{"n_layer": 22, "activation": "swiglu", "norm_place": "pre", "init": "normal", "lr": 0.00326, "seq_len": 2048, "doc_mask": true}
Each number is 128 + 24 x the weight over its row's rms, rounded and kept within 0 to 255. Layers, rows and columns count from 0. Numbers have three digits each. The size before them is the row's rms in percent of the matrix's.

# layer 10 attention key, 64x448, rms 0.105, rows 52-63, columns 392-447
101:126134153169141098128102107120188126147155110128109074146109119092146101116163127136134116123159126166147116111073140143131142153162073150139111135063101149105129121144
105:073151143149142106099110098157171127121105144129129148131148105110121071127128111119130068085128106128113163134138142168121127119140155132084057149134151153130109157103
106:141143110100164165162152146128132119107177112110085076111114140127142119089130117128091162136114147137123073137151125121141124124136144138180144113114154105084136174116
103:161115150100173121128107104110165132128150141103125133119112123110134106148120132134155169135150150116131171156119125102109095110137107113139160163104149122129144146137
099:139133136161133137163063088101110091093127113132143122125095160139113173096166103146153123175159134137124121102113118124118133077126137138135078135114144125117132148109
101:120135163134141152113136128073137123100157080127115134097129113143120178151112143138153142113119140092137134131117124117089199122123152112149100128119141126134162122157
104:119140094112145124121147131155150126108138116157168128136125084142092154120148139094100133135167162135139109147127129121146087098136148074178136108124123101123159113107
094:088150151120155139121143109141117167118113116123127158129149155161105142111121127122157166146146154124155108116137137094139109088152159120171183144160084108168101090148
118:116147152156144138127134163146123070112150105125157164138149124120107119101108130117151141132132135121148131140183106127112095086147138137169168142131131156116176135131
106:125128151088117068145141124134093152112147119145068147125142154108087134139154109106175135159124096118106137094127131118120178129141120121123067148140160111128120106114
109:119188116110129115136148139088084141112149117139107084132120161096170133162125105128118170171140161133124143165133124120150147069120118114134158145132141152107129135128
092:161158164116166131130155158123112107149133126110157140117137149126142123140144128126109146122127122117139108128109136179120130154099183172124135124154124125101126123145
# layer 10 attention query, 320x448, rms 0.116, rows 53-63,117-127,181-191,245-255,309-319, columns 392-447
133:097132143123165114158103138097157110094155109088128124105115127130117127149146100157102127156157110130156121138150170121128152121116113085152105105129178098161146153132
118:118146156132092116084095154139136127136178139131132118157108100111132119142109110159120152153132131092172161140121110141107135155141171091128079109131116145105173117152
118:107147138134106129140169125132139121132151154131104117138098147095175122122159163164092113168105070145100145141089106111127167121157136141132072115122125107112126143134
097:160107150105071145144116122147156115163117090090119141136107081130156087130105131142098070068121105106175140101151122138111134204132117112135140120151160132151140122129
094:120133156084070124110136141134123164128135130129147140116146125104079084100106122142162095101124127067124133121119128123128131151134125131115106103116145115148135129146
139:125123126125087162117091162128150146101116159133131119134144105101126128137070137142155096082104140138104141118174135113141120158138154122132153108140076132104153173111
096:150128137153162081153101123164127070144114114136145118119112127123127103124147098152116126131128121165109142141149153141120083152080111131121097123135150144079131131114
156:207136141147098113143101146131139113139122110151138126118147116130115125146109147135121142134104134130147106168117118186104160118107139084142145175162121173169163117109
101:128131132141157157153104133140131173151136133117150158112107099158120129154134143178104115133148187158152145099089142150102110116123145140168124081121138162105159115125
108:124130114148052124120151097097138131117149114123121119139133122164099135141156146162096097138128123151093120137146116132107105144076106166133126140103134146143122135121
094:099128109116130131091133141072144169096136112177089140105129115105091110132120154106142096154121122141121160119143090143119122141108120117144127114139072155160141095140
112:137138131131143113129113118126146114125133101130144083170122140123180122099129148097112166108149129155127085139149129140137143130137150110151157113118153120129124148141
108:143126163163127112145107118129159158124121087113138125138155110138132148154165144181115136134131140136143107126131155122154140105100106141162117094123141140166085137103
116:171125087161131131090133173078116132113136150180115103126077142109129123147083162144128071207136139120114094087142136142142123138164125145095155113124117159077105140097
103:110131170119149098090117149096157109140130112103092089090105132107134113103104157146127122124142130136160135131134110118120143124135111111123082130132155162180119175116
101:166138086124098157175121157096113142107124107143144138152121132116115126154143138164115132109153108109137157128131140129141125111119122139163125127126135111122128136095
119:130104117126124114127126062131103104116107149108141157123110102115128145121126084092122180137144147146127109113146116124163113109127144159108153123143076137140118104132
102:120183153121121094161098137159114136118140135128119147134137140106108145128138112139125178133127130135113149174117133093127078083131169109144139121108110115107137115125
139:116149162100131151168134149150138112112131151101154158075163132105139114138122089112124167130137132118138169154154149106150161117181163147132185096150091095120119133167
108:159171074128127096044119122123154147109145162123160118107163139140141118128110172168142097117116096115115111103147143118105126125135122105129107176138157139140136108096
103:095105110109166104109117110155086168081103130108124112114129103164133093112158145120124140142143148098112129090162131140097106145146094113146136206138127072120135117113
106:163130120113139124119152149111123144131153099145111123132128131109094144132136117122150103146171085134090135156117146171118137059090096123140108102130134111086140150089
127:141150153109135081093159126067164110106146155091170096054116096142107129107110117124136099116116146170139138121149128150126106140152102155123112136123155123142110142076
121:101104177111125126188120081139077128121156109095114124129136157112138106087126091186135137129122123124097120140129116140113071123148121168134121131105086121151104142154
121:146171142099146144125097077133108141124119122131105132119133152099134116129116119135120141094117142111141151165097125116148138174125101101114115167101126145126153098086
117:143181070092129154138100126148113129124098112101139139133133115138120102136099132108119110120105120128113146141180157100154134146156150128165144098091132136097143131169
099:135122141144098074138111114135122143105136139188113095114105146136113097120133126090129196055120162129094130103086143149152111161132129117148154121127172095080159138139
122:111093118131131119138163125087137119130146141124131143149125102097134141136121109087091108109137138069117143179095137083101130151177172157130138080116103105139115128172
121:107132120135158138121100137112115121113135119097171122164164128130100123132090120138145146095137111144112137125112111173174112134135132119131122106096107111126131151120
129:066109146139158120146114144087129119118145132117109165150141079107105136132126129150127132119136137124108132108146128152127070140132128130152134165147126150147127147118
110:082140113143136095110114103131132156106154119123130125126123113092134131125137107114117151141115127144120157101085125150129132106190124153116094160171135101144131125154
107:134161106096112142124123119129159124100132137151105096138123132088103130117140112147158145152097107106142139154090166175150123113144128138176162165123125123112154143124
119:132136156186098088097159139093117140084136149143116104135112129104158117107133187137134137173153145103125111165124121174091143139113187147141112097103125127143111147164
138:131130112141110110181146129145113114138148095127118134131110140195110147125156143146116173157115123128124126149116155177099138142141086123107137163136155138126130102115
104:121136149159125124101126129098132114162116168094150131093122129122157132091142155165160171143136143144159115117141119156122117100109152101125123151118113126097096060162
125:130115126139135144111126110124113149119123167126100105070128179157135164142105128109119132149139126138137083138162174087146158157122101144115161106137094141135128113146
088:138136150137116109121143161138167125167116130048137140181110122115112122114100121135165130107110100110117137116134123181127160149140126122136078134145149100190134129104
101:149140135122123104117098175101108130097122124123154140144105086116107082115100118152123137117172121114134114138089148146154077112148101105128130120123125113082112158135
128:142113123135125118143109153119126142167112122109132163170129147137127140110118130134143117139093105108103173100133123102121145103141102167107159125125133142124145160134
093:105155145115115126114131145107143104116116118123168153149117079120114162158146111113118098122128138163113112131088082154090107167154110136157092072146132193108168119123
137:103081163137134119138143128149107129106091180142114077118157140131157122108111129146160128122110110123171108105105108169144097147121112143129119157130101081100095125140
097:104119157117157157143133119155121142091145171115162154127119122096137095095122107165117091123133144148156161142136149082130107127111165124179139119118115098127127141161
100:108121143163112114086126119107159137160136137109161122167143083134109093153136147136118108117135112089095123144139142092129102161103106183145131154116122119158156133115
093:111138114100122110103140133094139142111125072146125124115120128132146143128142124134167110128134104066127166134143140144111135135144124103150109124074110164141151157100
113:150143124120109124160155109130152138097147099120144113147130110086076126135196183156155102155137108134146140143159102134080180091141091123121123132149114132123156112159
106:099127165141109114121130140153099152119108103129128144133121118105133088146102124105108128132140106089127136112137140100164123136174138168114080120079079140150138155146
111:166148100154131151136125129147146049128132102128144105161085128154068103120114090117096118127124117123094090133108184134139114135142133124117108168189125207110147099134
090:127147118139118167145118148131159090127093078109133154141098105134108135120156147158111157115104142115087130131135130120128112148114100134103127142130166081138126118041
094:160113098136103129098158156109110096144106142102133136139146161121151142122155151155168138127115097088107127119107151077100143129071120121146129113129172145134098123136
117:118170104086111155108110132118111156130117139174132112110103146083124094186111093136144127130131132145097114144139106111093148102123099109122155134119141127136098145084
104:156119117154153113128153133152133105145124088123111082178128104117141108156151088085106100174116139147106149123128145152133155097112151166139111149159128162123122119097
137:148126112142065154128131110095155150127146124087100083144097116101145172102141128159141081088180109114112154110158172110131165162130131109131079132145133137143153165140
099:169094124167152138148132124105145158156105119128160165132153131130101165112149116154143109155155159135097148155084125164127123158094121128156139167118168121095138128108
096:130152102143137115076136108085125108163118130163144104129147160187135110090089159163127110099130131147101105119141108164108132121091098089144168092102114156121170172116
100:120119147156161112079117141130145147107104114156116105097142080136139152176133157112160131164120132110132132109113156156139081119090047149107116143125163129074144116133
# layer 10 attention value, 64x448, rms 0.124, rows 0-7, columns 392-447
098:110149120129143122121126154134144141168116141122146110127183121127170157120136137108138149151119153136133118133125156115098057151140108124122142104119100125106108157098
104:131173078147137121124161122146122122152145151126082124151132156133150116141139107142113100097175168155141188108177184116112148126114145154134158106126125135109119198106
102:137107111158181109099140102145171137104181162156175102121124138126120129095120109122162115107100124094134148134130159123131127126139096114095114163106142162180140133126
097:085112072148139108150107140156102121127164145166133119171138122148086154137099118156059127115132136059133124098105152122140150143111114148102142103118131134126124129130
099:121133153136108106125121103157165177134100118138057143111087142125129116098121130135101139163154127125161126103088189136133097108153106126129154138087086138110137139126
102:125151093141168143124143168125081150079101148097131129124099105127109106123133110128096134148130138139104131114120092162140102117148123144110158129147115120138117118126
106:110099125109146162169118120139091111144083138166139142115161126122168169117092149137100116125136141140122164182136099155134122141087157145089132099126125148104125113110
092:112095121132121143147123144162167130117098162118126123131114186110119100116149177136085155114103133106136162119122146086130162159139141183121140159096130148120155144112
# layer 10 attention output (transposed), 320x448, rms 0.122, rows 0-7,64-71,128-135,192-199,256-262, columns 392-447
110:141133140124132129127104162095129105138146126133152127130129114102156099141105161163139128125106098114119121140123123141101134127114144097154085130112110132092156117094
102:109094101115091168109133103108116130168139123091120116134137128128130100104186113126116123123117119100096103158111127151131141136099116156091133119123168104126100153094
121:119129116130136135157126098141121174120154097190156135135122102095121122089128089136169136103108133151108100117097119130153149170119136074135183170134137161172115152135
108:104114106161101140113100172144145074120121122142144136145109081132085128146090132133070150101125147101123159165126143120118130113118134124156171087111128112100123144126
100:156159124121109103138127119130123179134148130052079191141091110118113159105133146142118134144141147128155153157103108167124106122123089109108121125145128147128138127132
116:139146122142120143190135134109127104147161150116119142140115157120117150117157055127073140141128135136117146112155142148109117116139118129109126186137133146136121158121
119:115134167125114160111146110105112112118160113155111111126154138122092103057093138144143120121132134115131144160138090167111132112136121093111115130119094102076110114145
104:116104143126131137188121126137148108092113115126108101118134144094116161102170127109131138063100130137107123124118111119150135134104103171115127176092180150113099095117
102:096103185130088109153133134134109153139120103157131109127085152096129123156147135122161115179113136111131151100115060107138127103129132166142131108133123135155136154099
096:111080164110121119095097172114110120068123135158116115106130144190096140153097149137140129111143091109120135128118175108146128153117097121109139115107153132131128156167
100:116147087135113098095170174085106124145122124136139119140120123142091099147144092115149093178113142161131184159141115143114100152130109166121107110140106130126135113131
097:143154103075140101131147108101140125106121141128118123112128112163084109136140137121166098125158109155150153092114124174119127132132108121121119135148123114165093115171
099:125147146143163121123141144129110128107124164153146052144082127130139121137116140143157131094134150111118103092139121095148145096101108106142179094122171079139112148132
098:119112159136133135161141086117086158159164129119141139158121145121165145158098134116085110158122121127122146159125126137080117148144157102129076137098129105145089091128
097:125126147156132138116148111105124133119142168090116103123114152158125131158129131113091130126152142141161122098103136177118127142158141161165186122129126171149125146142
098:112156137155119137150101092144131145127123101126096138097091129091107075173093126177124126109133130119128132098132113119110106133116166111139127118121160095174123136145
097:146126066106125105106099076114086125132119117113077140084114115133124148083125111149115087137130160159127155104163136199125152114103138117143105122104205131101122100154
097:116130143130176143186130145113143138145094096135152145121105137083146158104157123118117146151117112148136141131104055161097104119144137103137085180113106129114111094071
098:107114109153092123149097125144119060170124100082112154097126098120160121180154176161081184117123080101137105119115135124113155100123123117160144114122139146115146111137
093:137165135108108146125140129130120169103109144130162082123123127118126111153144116099128131160143152120094109125164083102128125122117147138129080156102136065149114129143
096:075109096115141156135136114102129145136124142152149152146174120128130129105123108108158132092104130100122120141134133108117131174122147132117132135113140101121142147130
098:162150145111111153115110081176152122118089119097129053113194127151143161121147142104160106126136153130147067137137119156148088087109099139133089130140141117128123144108
095:092139129130117125171143109175112125150135097122130120119140140144139078146122076171145151140114128139107134100137168146127139119151114122137112177150128106177099147157
100:154109129161112148075144142109131172120167141170127114194138120147093110148098109137161113155165132150130109138143128152125100131140126116120107125175061106152121129150
089:135165107171144162130145187121134163094155157140118100157139096091145133092130139103115177108147159128111097123134159126118100129148151116135132135120106084109091160153
100:107152122130126127114102102101170143115112157134164145116138071129116081135113160112082072116120159117138154143150176124130129102107165151128155088104098136162140120153
101:111162135100173111124148112176139141085112170113133095103145162124105133098114091094134121117148134134139126129128118106136128124152115129126120159101085155134119128165
100:117110139149152089117170143137101138110132121100125126147096140097148164086109104143151089135136113096119113110143131124140115138105148120083137136120136123124146115110
100:181121125146119116107116149142093170124124122162065118072131150125123079112149123134136109189142117129140146135145138143113103108142161133130133116111104177128106115119
087:095120112138146119111129074123110141120119129173177151131092088088089154126077141106104142145127124148143138159074150122124153167148149149112166140116137127138135125166
088:146144112102126133126097140099111113125101160155148170161161128154112152117111164118122113105119120131104164164112096105145144126109135125089102120130089176083164143108
091:126167119118136106149140136131078129106105128118094105114109133100185122156143149140107136097132143175085146142107119148126106183134133128119180152099190163134132138081
093:154109104125178103125148149183122129130151166120132179124155127133084156162103103131111148125148128141126123136113103100125128140150123138096156125149085120148154105171
100:180153097139124128092108091136145140125138128136124113127136139131148122134093156145133108136141149165142124129151138120177128152131096097101126137146100149158130156129
094:104107123118144134076134120085134133118119119155095119128116141136136119163124138078108104153142131134125117101134143139097095100135121153142131094133127114096128116107
096:123137141147139093115097113100097147158129118106103134114153106138158135110153122089133120104103137159115092129104111130155131117141115132120145148141073124104133118122
101:179115119121110138139098144131135109127149123069146107149157152165118126132116132148109102157124106113122120109124106146129144119088176162113075155132164166127128114120
103:118123131119165108111154170139105168118143141163118144105133117127128116116134137143157129133108131141114152104071152121126186127144160157158188110101119193094105142162
101:129155134115136087163141184156126129145106121059118148131142086107083168149135134111107130118158116122124120147142165106130152092108164103091152114096152107073132128152